python train.py --num_key_value_heads=3 --head_dim=32 --intermediate_size=384 --positions="learned" --init="normal" --init_std_up=0.0758 --optimizer="soap_variant" --max_grad_norm=2.0 --schedule="wsd" --decay_shape="pow" --final_lr_fraction=0.1 --dataset="wikipedia_en"
Each number is 128 + 24 x the weight over its row's rms, rounded and kept within 0 to 255. Layers, rows and columns count from 0. Numbers have three digits each. The size before them is the row's rms in percent of the matrix's.

# v: layer 3 attention value, 96x96, rms 0.0526, rows 19-55, columns 0-95
# o: layer 3 attention output (transposed), 96x96, rms 0.065, rows 19-55, columns 0-95
# q: layer 3 attention query, 96x96, rms 0.0532, rows 32-63, columns 0-95
# k: layer 3 attention key, 96x96, rms 0.0524, rows 32-63, columns 0-95
v19 073:119107090143112163103159176137151140141140154085110083152126094150090110118132148105132125126142165121151095123090130140145144080198133117130112086106126146099135152135139127094110136105139160131161135080150117111093123088139114123181102142126161126109134137109129114167137125111124092127
o19 077:177122131138143140126078114129127136106123111106154126175157115148142123123109106137148141111147115119092161109173129119104128128119165105121146172082125086111145103142133135134125146127137102135079163099146163121144099170139158068102154148146091147137132174111123151145110073150123103125
v20 078:144171125148149118138145146132115110096134095115146120146168133156141106111127139156112145133161157153143133169097165152129135179148136141162101144124116142112088107107131074120145121111120128107143124141161138156216178122126143099100096112181148122113150130150094134138121112132128097146
o20 095:108153128134153096103122123122112103136151102128142161161164108087188172097121072080167117118174145122137116104117149150129158111137117157146167173104144119128096127129100130100119144125133110127148159120091134112106098129170124127143149113144140113115094143131144161115122108111187138137
v21 058:141126125079106115121146124100081161161184143129126149096154149121094122191123144109100141122112121125116104084129152089097105131130118136167148122128135120098095138128083140101131149144151134128081108144153120090161114130136086151106142169118133105111134119136101133085124109098170156133
o21 069:107097106119129094140077140112156127118117112071110143050088112153110139146115160153156117142118111107114164128108093137163156139086115114078136121104101118121124145087117119121150116108120170151102161152118119181131123108126121100151157147116134124126149150124115108146112154142116171118
v22 076:112130153157167112107160112107094103126156101101088070139135156117119123144114164150103143127171139182117133129160123136164138132157125100121086127124121133071119102132163089109116153131140127136071092111124125149097120136115089119119131083117160100100141115128160130107137111157158111135
o22 105:140139114108143116118097151121080132117115131123132173156147115152141116134124139134159114106125157096139126104148145089136147108157111131121157112094116083081148132101116122116136118114113141113162168108124109108158122109177146125142143117154153126146123208127134180172104116086178160106
v23 057:123109104100117097176109122125145117123120129149082110129165131142137118111102139109109094162079161125116154091156137142124137128120086140121125139146121114141080106187095152128131132131098123115102120147117136095101164160071117174170152148131162160113131122117157116115147122149126185107
o23 074:160085155132111145091151118121138108156125119123128116102090193119118136143133163117140145108108088119172108137099114127102126124132176103116112077121152117153140127122174116161124116128119119167082129156151124185132117117143137133110094111091111102127133082126093095093104137121114091141
v24 075:122129125137100077125158171133118150122168168127117124090179107175121078089124159114149108126108117126141133135084108118091135175135140127153131106116124148130130132142122109125174122067097112142129120126132135178156135105103103182156148127146146122118145142099154125100147134130102159153
o24 086:109096178118123130127110134155142126126109139103148131081130155142146130149144164101138113175114087134092102080154117134128120131161108145095109078141104118106098106139142110117140155134135133142113160125128121111097114136091113085134183161166124111178095177166133151099148145134128104129
v25 067:142099141096130132158088108167151118125076135126102158153138121147128160108135111112133142143139112148104156142091138113112098146118134114138107144164138097145161089152120159150113096136096107161185135131081198108108104135108105091109084124160119113158114139135106156140120145140116102108
o25 071:086100101139107093120131110096144126103177170143170120131123124141106116118125107113101117119105137120137109122129153176162066110136124144149107121164127127154107160118154143105104141156133134118104111148146125106107130117139106115097150105089115161130166086093099093159101133095150140067
v26 069:102084159120165162112099158105141161139090064128092144162085146150130150121121106112135145094121067143152110113127127147161131138104146112165134094142151139159209111161120169131102103101124124141149126139142153120134124116129139123167152113115107121143127122133148147133125114100132120150
o26 090:098146098172120152107151113158125167094087155148134152123133110162140094158117106152157154151156185083126143158120081099095104123138086161137149105156077127122097093123124122123126119139166133113143115091147144108146130112138123145141128161113132148168155160115131144160121115141143151143
v27 071:127104119100146128155120156149127139125116166123146118162104109118149143169106163138131142166083075101150129087145157145119101160104157108118114142123093128098193134164094125098123131158104152116098140123107117121105140110142093074098122093127114100097114139168145132136102148098145109124
o27 079:117121074152107085131076088108093134147139116114132177077150123141090114149135108104163183177152117137120127114179134123148122117116119159165145132157133131111092167098122099114114113133121136118122113172136141133165129154134113123130099150096139147139145128161096136161156122129112149107
v28 067:105071127150078168138137092112123110117109115081117148110120121171096122090158163124148133083145094110133114146115147097142140169127150126128130127138141123122149091100149170119118094155127139132116128064113163103123156143136127158134113115150127116137131108147157141131082087126165092158
o28 076:110117122165158066107108148115167134106111102151130138160098086077142159126136133140130145134152127118125154163099108154112123083151155110145128149112123087125149154155136115110117132119144123131167099158137124109181128127087137082144102113121111143148152093089106072138121145127127126084
v29 068:091124126118146140145153100106155127174099091121191167146097147165107141160121128127148104100131130124099142101152087117117138144166141125101103165159120111097096143109091156106108111140159139102152138123074078137133129125132105106158147128121099147138118090141129169149128144135142095153
o29 087:088130140165176098142095124104125142137162112132110157135140116116199128121167080136100147116118118125163162135101121165097136138123171121172126140118173126123154111091088129162127131142106131149144128112128147116161147092112125162154094143136104132111144098099138120105108128178107157114
v30 065:081120128137114110116127128121111099111143137153117117107153125114137180106123093152149099111118135123071140130123131149137177141122106137156105139123143157162106081116140114114153162108181128134162128128162146121135125114101097093133176128178131098129148102180120114126191138106129161161
o30 070:168130171160145094128142130174124103146145086120148128113129118115130142139110173117125115129102138162135102129121143150104169108091156110130086121129149124130154191145130102093117099135126117139120149127161087100168124137111106170135117103150144078077131109131087134117119087164146109110
v31 068:114115149137131115124168096152091092128155121109126156131170133098152144111115159121128091140125109159086132150119132164112130151091121143109120158131127139120132123102135171120151154093091121150130161149121148129135147174167151085106106106116170151166081111175135151132144117115160103077
o31 107:144085122140084131112159151099134095122138121121138088111111129107103146100140147123131109094115124152169154149134171119146116124126145125163123152171174127150157153111123102158120120158160117156112135159099134165145106125111084152127114122123134145129214108154094075129098127119140144122
q32 086:161134144131144118112109118145149118154136083076112116066164134137121172122129119141136159129123115161154140082152110125105136124091138074135129136119164098141174110115118104084127186098125111096151123139166141147124134114113135156132152149130103144109145184143121161099152113103140145147
k32 089:126105111117105120060107130130116156109155153105164095107126113148099135132072129081121150194130168138103130127120122120090126179122122120103113104147106113127116120149113130128151169126106123172145151130118156111161082134136112127098149153157104141103171157138103153156137097112127122138
q33 093:151152152161088113160154131134120156145101151171122127149133104149084106154096122103130158132160114104093155109123119147166151096141169081149104114126118172148152129127156108119120106136086114148095086120114160102107121131108145137157133142126136125143162127160154098182138120146100085132
k33 103:141168115112145137111141155136155128156126129131106125149146124137093105120138154098145113179134118145121121142112173134123122130156149131089104114135136173159121180134161196118119121115092153130080087125141089112114084157093118124144103108091114125109135076146124162142131112096081137122
q34 093:119144119160157131166119134124130134151150146137104082093104119124137117152115101098136134149093163149117107136060161162125113096144157103101121153137113150134136131167127156139076149169142098162101103129152106148090112140138114118154124120133125087131150112129107124080150151102113162072
k34 104:178162120170129135147128158155125094178147140099102101163145127120122101115146109130108147110111089153139093154125146157098115149134143150152124109102195091158141157156102136142076141165108104117110141160110138116148110101161133133118107155106101113123122139141115129112104078111148132100
q35 095:102143141132069178112132105141146141108114130149156133133132168118093153159104117082102151102124120124114124125158129096152154175085115112126122132126147102139153125075127162141156132088127096172144147156135101125129134122169095167075101153151155121122148111119121089130152101121127111145
k35 107:076127133118116116139144095159145166116143148109105113122074154104098141169134141112160157159148137123111150197128137116201116142098139097114137092140082141129116137120146134119131144133113130117107127122069139116128144160105116148125148131121150175105146105122114114130106177101131132165
q36 099:133137141163118130134150149153148096141151092157154085116138162110149099108142096154093178079117125106101141119135138122127107119089115136159123165152187097116167113174120131152095139166144092117108129145112148104124122104172148128092146100137087097092114140126149110138127115133147135144
k36 112:094125150170151180116143113134149106096114124135155093156118156113098093161134133117127148108091129050132168132148125103103096130091102143133117119119143160146137122151109104104136165128146163130139154138143113099118105109131121141094084127124105179134136162116111119158142103175152114151
q37 094:101119149168131125089081098116135151140114122098145062136168142132112149119138137138169104109149150147140094162160142107126137121131134153156127152123142091152137113125108131151180135162122103076165149109095126092132111099123153125121124131160120146055161119155124117098146107144144126118
k37 104:136133097111138137137101120116096158121149110070116130116148122136113132152092120108136147111142129111138125161139107144137115151109151140141115147166079125088099100098089117082137157099082138125145148126133162120106151143083123141114124145164170181138140136132095121175154139190125166138
q38 098:151125157134124094092084131177111094111148137101124109125163111142099082103156129128163142152134108128132151113174099158148087130126113160144147149151097102121137119154134168129130101149159128119129127130158078172158139127121146096087114124099087124144091168124133095105136137124096155149
k38 116:126140121156138140132117093127131159100106133133148127143097111107089124138107159124117162114118075114165116066173119142118122138118097133116132127127132100128111119096131153154146120093139127121153142130182148125133099100091151146102145137188126175123077144099180091134117119145134167163
q39 082:093177136135152166153157142129064114137097079144135111095109125126166139135125105162161107097156106152094114096136127160101189068156120114145127127096118168134104117124137122136130117129138152151115127069137116149119146133134131090148124141130130131168152163134118129118109147108143104114
k39 087:173092138124121099164138135123136103124095130133108090107150100112157111135098138097149127131119150156128152119100174145112143106172139191106135173090128123143113139127148121109097139147120154174090151107118119191121148108148115143137146094121115103101118095164117146079141119097132139117
q40 091:085142146127113131155094080116115142083118099149132149088111157128137128185125099087112136121109159076143093111166148126082148131129147145168112102117113128148145076125135101121130131095121144138157117125124150107143191143114163130114159121128121129170104136125151141117150143176138148137
k40 096:110097070136139135114120129138110171110120171135114123090118105130100142149127127140078127165151159113136122131140166082124132082155133121105160119134082148118101161100123118134162105144139120130153093076102148178101143121129139146157140141110166133142152130143070086113137124143108115117
q41 102:119160148122126165129128092143175112097116121141117131154120142104131072153150154095122133123136115132140083132120134133121111128144142145122108090085167113160134128114094153157152163140159125117140147167142132114127151077114142124097114123123145127129117094067160068159149126153072134159
k41 103:149131119125102138097144087145080138105168091134131136139146118102112127153122123126089166164115128088149119139125152115133133142128124139128097131133157138189124100098143125107173130120139120109169116149110103131103167120101161152096140118118143129171127130071121061104128138168128168162
q42 083:158123098134142140127142121120097108128111206085143092127098155154156079134109095114114161133139107165086106131093109147100103142151092165133139121134098093149097104158125124113133116113160145102145140140116119120129117156090120157135183148106162144103119132129125103105117145130167148153
k42 083:146130145155127110095149097089138113115140115115116155122151124080156213148139144141131140128092115114108101117152114116106123112083115125119143070132137120140123142152116134143093140154096164142152118160182163127107164078111131107101098149109134095141129132167137137126131128157163117102
q43 097:113115140128127140149127156112122078129151143141144111132149149118134108129183074112136136122110076142169131158128165150087130134145088154159101153127152096161123123149129123110086159169106110093144090158142092140136144107145169161135110125114108089110130092111161120106124115091131108164
k43 118:131116129121168139112089110108138107068117103146175112163110152113144100138137110110105171127109123121154107139182128119121103132111088152168101143122165103131174131165087141140131130138118157112159155162099136103118146098138141155086101147113067153123131156143119118145128104153123123152
q44 094:144159160114139119165077117111167141161123158119128117111161124148109096105153130126163098110115137141107110124124143144105164120110127143150109176111168085136148139146141108117129112146142161113131127165140080116141106137095127127081107105162135100094131146198169123143112115109132109080
k44 111:147101126128082138113114128129134108139129102107171109142152138128082158138131099103130103108116154156123126114187148076107148118149111143184077149131183093138128111120117126083113148100120149098125137134146127137152148113132103145086145082174155125118134153167123127151098107154137129140
q45 089:143109131132131142124122154122122182114121139111118108130105143162108072141191114139116124102169138157108120086192147115122137155110124114074170131152097145104089106135129094112113155088152103126148162113150168103144126105144135140107146134142146106111131176091119149139121117117121133164
k45 099:142147100105095125134117086103128150129156152120151152098100156153153141130105177157124140124106102132134153106133121132122115118149153098095130086078076181153134147126191128110091143171122134144156123123096089153117150116100107112161104137150136133116144129149097109162138096141149117155
q46 089:102143119154168130123134087127156113100136117112098108097108134095149094145137133126108164105163118126108142134123149118150146088156171157124117155150104097136100089094135127120143132183129123130141109123087169103112152141185118117120092143087152149122155115107145097123167072104121121105
k46 095:124127124153120140156151115076108140145137107128117114153126140169170134124143098127144151125088127050178122162109125110162111130120142135128127161131166119129135135160120165102104136157121120179122126092103126139152110120076161129127135162087129147147142089101117132099131068143099123132
q47 086:119137103148143121134140139109157143124152154182159141098157147127131115084117138140116160108140154123159154122146140137122115083168154106157108117123085178122110181081130111078114153149144134135144139155116102156091151085132107108158128123106162102132163149130093123124075131152142133114
k47 097:139096118137180092119089159152077094123130165102116168165111156138159134118111133142143116134122140114157105160076163128154125129151133122135102131112133112139129152109136110167110122164113116171097134113105095105109089117141108112147108099151150125123162108134148175170091119087134101128
q48 086:136154181117170145107137145084115137080137118140130101095091136144118127083133124101079091098116122162145116127130131135117127138164147100112135121151124163157153133148149193158124145146101139136092135144109123138104157141133103103139153103142133144138153099174119153090094078146126111107
k48 094:165136120132147118113139148112068096135182142118143082093159161094133123108121127163135123122147114156140120127096130127109131132137099153122114150146179138145156158163095111166108131113080133145121156134125100093142135166124115117140147084085169163116142139102098147105109152109150090143
q49 096:155109113127174134103115128140142100093135095114124125126142121127073130120132086094112172136117130127160142137152149146118130127137099135203125168142132115111114111173110129101110150084136156095109177124107106145132101154103097123082098176133107123116155165154117133116101150148158111127
k49 107:100058118150095144126118099130109130098121125133126137160132112119117158122083136139125115098158135147152159104154104084139095149132128147144150153174103189135093139129108155140149113130087153133145122116108138076115093123126120146102109171169158179125133139150134148136121166131155109142
q50 090:164147133144109120183157194138148165122110160136097124124127146168155118151118138136096079124099149198117135090134126171116124117115136091117146125131140134142142138157123154085134131102103117126090131104128128187113138101136182118136122141146118108151121101118143141112145121102159118097
k50 095:183170161134117163097099167146164102145118137092159099109099108145099122103141148092126150114087082148111109119151112124080100140133115144091065121116143108150107134167156126132136114148128134139122145161127099130169144130132140147101112133159109094125135138127138147117107153140145090162
q51 105:150071151126121126149116132170131130133134117127137168083071121110120156109105176126122059122142118157122131098107135161069140117152122114156116111156121128111138141100155097150121144150143147123132157142157140158140115138096088145113145106155143074141135124132134107114066120126158131145
k51 111:154107126107124122108110129127135111113163106092150156123112139144096131106096152123130080139144128164086131105116146157151160114143118112166138117110134161123134167103136083156098129175130139169145162149127120161133060128153110131137149115112159084112130137155165112087071148136155122129
q52 097:142148166145125093172174149153158161188114080094117162113122122146140155132136132138156170138156105105122150114106088129130131121128166093118117116093117146119128107145134148130135135067102119130118132185126122112158115146106100083138118141105133105122069107153122120126136095122119101145
k52 105:136079124141125128098126134114151160149093117125156103119197118091105127146129117101122147131152132156114116155112130105086161156113132112123110131090153120112140104163128116120136155111180121112114082129186116153171094116086143151137117120147086117115131134144176126113149118098122158170
q53 096:145097163133132133115092161096144107101155108117169093160145120116145099128153131123151123103116121168131139106189092126099116101161143113109109168128110124153100127179098160118098172119123118117149187133156101110129121177120129095146126140179097156118141131111099128148124120133126119114
k53 111:152141131170147155120119143106145102082154098108132134130172132109118123109073120168158159166126120173164138113133125133123123121132095147082105131128120162148118065138109115150128131119113146118146154081105125114127122106100112114112078168165144176105135149125099128136120141177136137105
q54 103:122135123150154114106146144131089115142107113100155091144168112138104145130104169167108097141102134100162144109159088062086142145150119161163127140144172090132156116165160107122124137129185144137114126148160091141162151129126106102102111110114132113161119147148101111124126110164129128119
k54 116:136117134138090128095121109142121145049086130139138109140138098116108141173152102133150070099171122090129116118156126118091138172140101156149163119140105159119160128108102122134146151092163114128130155102155138126132129120109133117113147144157135143142137160107128110138084174175139143154
q55 101:101147080100132083140143132139141110143063150127121145130114175138154130080102114152168122154164085133122097193111123128154111146122143149128135138146110128146097165153114119148140115125134101125133121109128117127127116172158106107127114103127148085088093105152111103128122188112121115146
k55 097:167119146136156116179119104138113134139129128149125158133144094115133102135209112106151096101126128144117134130081123126119157109123079143130136147095132106136134097126096105105101136171106155096125095151163132160139152127131177135108135131151109086151072130171158131127162124112149142131
q56 079:157123071145118146104124113112140157108131141129087145083159123161117131098123113153166153139107110115084088129131139116141108135116130123134112128146119134149143104134235156130172182097142127114140132106160135109098106126135134126146134132130120155121142141159108077153157108130119106121
k56 086:109152151166127105123108121174138186140102155112140118136096157124116191143117140118115129114130095131110113132092119146098109146127124121084148113138137106148152142153117172110144166108081123138129148090170126108121123137130120124107110146116194096105091097137128119156157112120089137177
q57 093:120116144108171104160133094140088098167112108138151105144148133112127128100142159129126130147108160168112111165137147126122115113094089098119174125125110099095139149099110104110099155115176133135120134133111162113116125140105141144141191184162124081118106115121139165129128103108136085095
k57 095:158091162129143171119091137110144147154134119138114118096129107153145141164136134123111120116105163111145124099151122098100116111131154091140106134121138090127176105118165123107116132155164136105154212118129141113144088113137093086128139129103096120158125130123077146125104155081144153113
q58 093:167133162142090136158106155118154119140104095157117118083119125118108135115130170158126157115128153141180143123153166105105146127101141104132101135115124132076136075096120134154087137105106118118157138093116144144144075125133093087134130187123135125132173123115124170104091120136122124126
k58 101:110139123132140139096105121113087105143113154119135101131145084160129107145068144125107130154140148167112160144117101162159133150165156078164091136092129128111130126146147088099142127127118118144126153142102097158162099117123147116084117150149177162085121137165129140112145090099130110152
q59 092:191140148091130131109149137129103169142091128124138149099146089130121154120163171112108163106111100093125112120117108107132177119170157126101129103102149109133148151151164124161109081112094122123165128109147080140125111167126153127139158140117110103112098122115157146112158145147106104092
k59 111:166165167134121086135102160148111136107097122121105085121149093132105130140120122092093102175102136161116118115164117108130144142148114142114164097099147071148199107142141129145129157113133134092166105158158102157154134105118150148113145093099134151132129117109157125126162116115112123120
q60 092:109113100146128099121119109123125158184129129126097165152118130150092151077157143120155138124115118115124135119103140167145124140095134132144125108096160098095134130090136155139090129125185114170116127154145162166138105102165112137149081166122063117136152084123129120093147128110116145134
k60 102:099116162118091131144105095138115125165123125094132145143106124118129079115140134105087151119147094154117130105142134142116100146090137115165127139127146055091166136129159143150103125158169071146110141149125107104175112115137152129102090131107117102102141118096133093150150151108164148141
q61 095:137151085127128171115150136112158139135129114138078083104181164116121093128096121147153124154136135122156125126120123126169116135158138114093136133139117166136103138126107132166098129152101143136098096101169131140103164164121153145145106136096097111113134082136072114121165098110136098086
k61 103:150197116144100100153132152125108173154086129116081094130113147096169090131137118095177165156137101140152126148118138123099111153147136121096124128141147117133127149170109116130126118163107129115127182148149078093127110156139166116116137150123099096119123127124142133115147083119129114092
q62 091:085114155157112100124142128205149109115162166095160164088113127102082149164111144155137132083086112104139138106105135144138095154104110125134148103158110183155102133142145118144121111085127125159094120140126118150106130147126121127131154147140153170114121107165137118142129144141107110127
k62 100:148121114174174148148164118147136168138102140157129090077112138127133131140060133159111076136144087139101113144103141151167134125108098103133152106146112152102090154160138169130139099117145121154137115127115151107101098159146137143167132076148117094134117132137137124121097146130138121102
q63 085:122149130138116097137122110127148129168162161127153142145138124133160127142131122108132069113179120131167101130145180127146127114138155084152117104121157111093141137128109076130104134105119130125131165136134112064155127159124098114142122141099129066150156134132128139137111096109182122075
k63 091:081110147133156116122118113103144114131154140091151115129142179133122102095132089108102110096119171157147124146136137102101165101158138152176113146089137092099108118148139142081143128152140098072129158144095079138121096126104126113131154131133117101124191143158136151121119136126156117134
v32 076:133083150097152139116120162127132114153128141059153112155098134145141115136125140143092143152120181167177141152179115115153144143120132144125146142128140133145127170100109146064147146143123123138107131118139118141116089140107106097111154123096123122093157167076120102128142147112090140156
o32 085:116090159090113069134117103162169098141130138115112148125125171125120163101152127088105122170142102131130131123109153169136104136161143116141131112129118133117143182105125103158140120124118125163096114141107079128091089142113144127150182141128105102123098120122069139136141151129175133128
v33 083:107152138167101101132151144099122133122105128169151111087140078123115120103107119139180103163121143122111163129125094127133118151079129150111146165138153145105109175085122105158161159138152172112111155151115122170131128078138156159140150129114075141136114136145084129133114135125110108118
o33 089:155127108098129141133119091144112111157108086143139095167110107150111095115095110117142135155142129118134153160164165117147130127099119129158136133093134148114150172142143118112110075093130123170129122142136116126158120177153137106081071169126140103151115105127119117104076141072106137128
v34 081:113112133122129118112156114111115115159153086089140113133144127153121117136133166122104145111150146091159123101143129162164124135146175174166114141132113136073116112134097088115072116116136137141124138129090156133101129124166133147143135153143170170108135124119158102131125109057071140124
o34 096:122149130120101113116131157102155126150128071145121142109131095076138191132156118095132164134179124135114158144123117111098160115116121174078144124123159106130142170127111095140140134141133140109139079153116120138157118143140135152130102145122093149091105090114123118076140121108179125149
v35 084:112105168123123075165124108144108114156107127154126131136094124128174123091121134165110125183118116142154140102142133172126147133105157153117091122093136099138128117144106108095112097114121140152130123168111160170142105107131078131162150117104102130132107119084123155188129176127151117140
o35 088:137100090098105077093150140094105104116135140098121145158151106137132146142145123083144132183138180123141152104156140117161139127123103139155167116097117124103119172098144106124128134104124121145144146108092146158083134092152122141126159127122159147114107176128113139119120128141180138180
v36 080:113103121112118124106134115145148139144151137124160149097124135136128169133127095160135103120057149079147167138136138132131142176119136140099076069122161107103098137144094169117141071125145139133111136128144144131089117078117136108128175131152127131163139129126143122119153156084150150125
o36 094:180137121074104129131120128115093159150127114141105161103155155134138147114171169115165125147162126115101081108118083120156163119101114126125147142117131116120080110113106090134147164113115121081119156156152122137164159119115142122098122152112109107068141138162126103134160107120126163123
v37 088:160145139160120113112161127121079124155197140112163154155142110124133092125108170169103153116108181130133143125148186165120124102145141148154090141093139145099108183130138084118151149110120113109127135151112168114124110136099144121136143105130134125110110076131124124129157126141115125099
o37 093:136146133135087105117114110118132159154124136120165148107150111147098159115114100113153080140111145116140159136138172104142116155153145152162143127153153105172171179064137111125137099109122156100147100157115147118120111138129114155143150144102126134108137131110140082164140074179118118101
v38 087:150167125119152113118127119106151105099173131154083108144099128103117145123127195142150156157122187138136104093144103179112104124138153074158099118123107130130106147099124155112111136113132157132130166130199118114138130110096115097146133111087117087137147135121140143120146117158135126123
o38 095:134126137136111076134124137130113116179149155127177096136122126111095102138128102137111076127118145114094144157136144117165120141119106139169129133162117119139080124123166131119113107158130128106147147127125125095119127140117069125104115139191148085113161115142086125166100160118163111077
v39 074:101148150133185147123126109111149163157149102128115136105140087130073106178148097156136128113078120107139124118095130107125138133107191126121153121087123124133140166117124133105084147130124138158080143107127116125151121108124155145118166150134093139136078131142187111127099134120104101125
o39 081:124137133135157111164100145124107095132132067169147170148162136110135154157119116116139158144157082114096125126141108120104138158109114182136114118130104154140094108137140107126168134154132157114164116126172161115158181152142096133101127130120126153132152132175106171171138148137150135106
v40 076:149121151102166115111150107137179146143147152143145143143156132089161140126089108136106114125165122144119144153101097166149145160136092108074097134122139131105094102070093118105125193123142117122127120137133137147182136174126135153140127111128159119156169126129097128096146142130149108116
o40 095:152114128106108178113124108122151126110078100140118120168117165129101121149145170120136163168083138134157127182141079105114115145164111119163134118137150123171136151165087126154110106160115117155159133132107146149129135127112141109120138159091104145132189129119091128128157093114146117125
v41 083:117097096133100155110074138127144134126146119186130134135153144133077157131139137114144096100135140131176099117086101109110151145187098091124134121166147101111154147117111116131132129126134134120108067098178114138094152114088124126121139101138139121132139138126159138107151126108072114098
o41 106:116141139138143168144156090117112091085119107145144095107114190134130118123104148145121159137151105115136092150117153124155147119107100137104093133126150145163171159132116140170160145139132122120141117178121106111121159145114108139090124121122180120118146086157117068094167130109122132167
v42 086:117162129151164172112120130089112140173152144117159118111124109101117124113107131100145089184128109149102155087134130106101121103153076141133159124123125122100087112147097087094127155113151146113169095146121142133123133166131109150113117095132146139161132089110181147127085117122113102144
o42 097:099105131152084100135159113151118140110106143180095168138089117118124112149144137130139177103146136103157124150100131140135142126145089163161116133134148125127098132133117152125088108149166112121116083130152101148125157103138136163146062105080128130166123106081136097140110099158134143119
v43 098:115199096150130162121110168148103173114188143131144111159165127141142151139099070074114120149137111158105142142134127134129107106138134137128124110111123112143075117151192115118083126110123142101133123119106159112140133130149121118133141132123165158114125114110171099105142091105136126126
o43 107:141128138154158124107123104112099114114159174159109151144145138136161153140181079138094145089121163083102151120105141134106127113111132130126131137150106118119151108125107138127151118108103107114154101140116123094114142107160229149131128096122098143122123125109139147159138092173115123098
v44 084:106138117158085109119136120177124138147129140133134140145095123126143102125113087156131078137165090151116140150105090119119086142155113146148079122087125141164128094145142144128180121105137134071127120121118164120114138130143140143082143118135128134146153155156192160093128103104122104157
o44 096:145157087115140154154135125077135165138095162140103117150124123137112114128125097137167135157111135090137115097100099100172107118107124151070124144100126121126123112126133160113147124092133149112168114137150141156115119093158177122101136092122132154154071110114127096173145152115089153124
v45 078:116129153129144101095148114115134158097180132151149133065156130140177124111086123120130127169135108108119149102162159155134135119107108093118074140133146117103144144102166132076131112131090110176122153156137122133135158143110130114123081112080103147124124141120176158116125123140141125158
o45 085:120103133155107120150108125140108167168083129133108110158136108126132116151128136148154146175102129144148153129109121136101114124099126132163113135113114118094110141102159102152131151099098128112139109133155148135105138077101098088167065184144133103110166106128088124129125111167090126082
v46 088:140139131172110108127089118141163111117154126114150118152179093129141140130147107145111087128125190102109136096108132158117124109131168120112151137062133137112101089131114117125124108090132142132172136144100139132158174114071106142156114110133109168149110112145166140091155132129111118156
o46 103:112104088126123139139145128085136143156102117132132167129086133117138131123150115165124124146188124130125123180094074119125138115130117155105127172093099103113115084123134123160100132172147127123143151169109162118171175106128124137105087172101152120140170106117154135140107145122153140120
v47 080:094091145118099132126121141128150105076135088089104110149088120139118110098132128144095121107136110184144151153111128168161108128113158116143150136129176154172121151172117126179143148122133120112123134175118144079117122149126106114106143107139135121133097094089115108121136174131154171129
o47 092:143128122090106117084124124128133079111135134135125151110106100153075190065135190174116094152124133167136168134108124133121123117120152120132139136117110152166135171141172122139122114123154124133136104152131113173136133132099162104092140111099144103117169116146114134119128143146088113130
v48 092:135142110133136136117076104112104075149158155141131088104105111122147079128131119130091122132125109125136150085170120163136161158139094151146077110112140117110090122100160122076142145123129122117156156086107147166149151121143139194106154113141144135142117094144135142135145141153119131090
o48 092:133122093154139129102147107190110184151133121136149161180134153143154147146097158124158150138131163075134113155068115122144122090127112141158162104132130122147152143153172137106135095152170104145153131123156163125131140126164122121154137116094135120136130130103133118122155097107165128158
v49 080:104138108128146128100139110126134102146116139150164181171127099137116130080139115141121111132098109111114142128133104107127180096105107053112129159123118115142126084097132101096114151070154146161118129119150131129095150138089127137161128147125142124159150104118146147141117134122106071178
o49 088:125104161156126124175126120133083115135112134144115087123132085130139099132159144151121160135137110109174099089097100127122124139140119137178115166149154143109143098149101163146110108148166113154115107182082143180106112124115128103096138098107149134157125144141140129113110127175156138089
v50 079:162115094113177192124157147134148121134120126135183103082114133077120135114121124123144133075134118145100091129109134106142128093137132117152137153115157138178117130139111156093143128133167149156130120133125151161180099156084128111116140138111140118138177150148105104144125097110099149140
o50 102:143092124119117152123137127145100121077142143159118122103091158151102133148142182168099105132131117157092123124141093136124125162156124113127132119151118161125136141131102123156109124159155122155112109141168136150134158166135129107125105137103116182161135104116091064107094163143116083083
v51 082:081110107103160159102102136151119108126139127110098106140108127091137113139115148176090136102130128140135143124104139124145131138141180112143138103083117135108167108155126148100123109118172123090151084124153139113133135179131133147121136149150170123084121065168165136115096153120098137155
o51 088:121136124111105117117135118096164093143121123161170143119114108138110129125131123108089115119110145112109139118108114173120090127112095199149153120121132147194082126161127111130125163161183154095085128142089126108127124108125141118122133079080105125160121112112129120161112166126114113147
v52 091:130118126140137123115092158135121098107139165115115143110151138081129125135126136087174137181107157161161130135127102180118122101175125158123136131122114147123109131153167115102164115120070108155108115128105135124087151140132118101125104086115162121125095180103126145064137104137141116142
o52 101:112109102161098111121142102135165144105133187141124163125095148128139130136139109097118159163131107141122132149158166128098122109116146131167140112134116108105146139125089150114105140162135125103170129147144081104160126090103138195132115129144101086126117102149152065159138136128114159094
v53 082:147143156145131104145115125118113075124149075140153129104107092126148099155156119095128162167108115158186156121145179110155098108116137141119161108155115135100127164124126153076170122118118122141094115162132111162167092164141147103136115128122123126131157152133093152111130113128138167132
o53 107:137109159144081099150129141179154189124131122144143132130132095136080124154115129121118151158122112123107152110161143151143111120085172107151075091133094145118162145106152140134166112130102148174087116116117109139143111133109084164139125132139085126111150117129118117168126113112116101089
v54 076:084137120118145097111147128111118119108058144119125092132123164180171113131164125150114093108131113128120098125117092155127164129084178136149113134121140123118133118115121149126138063130115138150097145129130120184156146098178155132103112120139134150165111162113095143131135122135122140174
o54 088:142088097113099143122075167142120138129132118097102115126086135140098133109113145117139126135154121157108143085155125148134145110111105119077178107100098134131104105143150154162138171152155137119116145102130146120116076112156173094104179137156143142149096122128155165104111149117117160141
v55 076:136099124106101087132128132124087091131149154112156138172163110136129131132142154076136154144133159144094142171143132161097148124104131137126127143131184149148125084087125151060106114096142138139112167117153093142099170127132122159142171152126136102114118114124099141116157101153127111119
o55 083:116156118181138138131100087151159182147118150157106147100113136111150132115129124120114164145137105120167123119147105134157134145152144126184158091183106134115093147146117112141135115116119119128132106149107158107146091165086149139117161182170152124156135135130160115092109149116126150158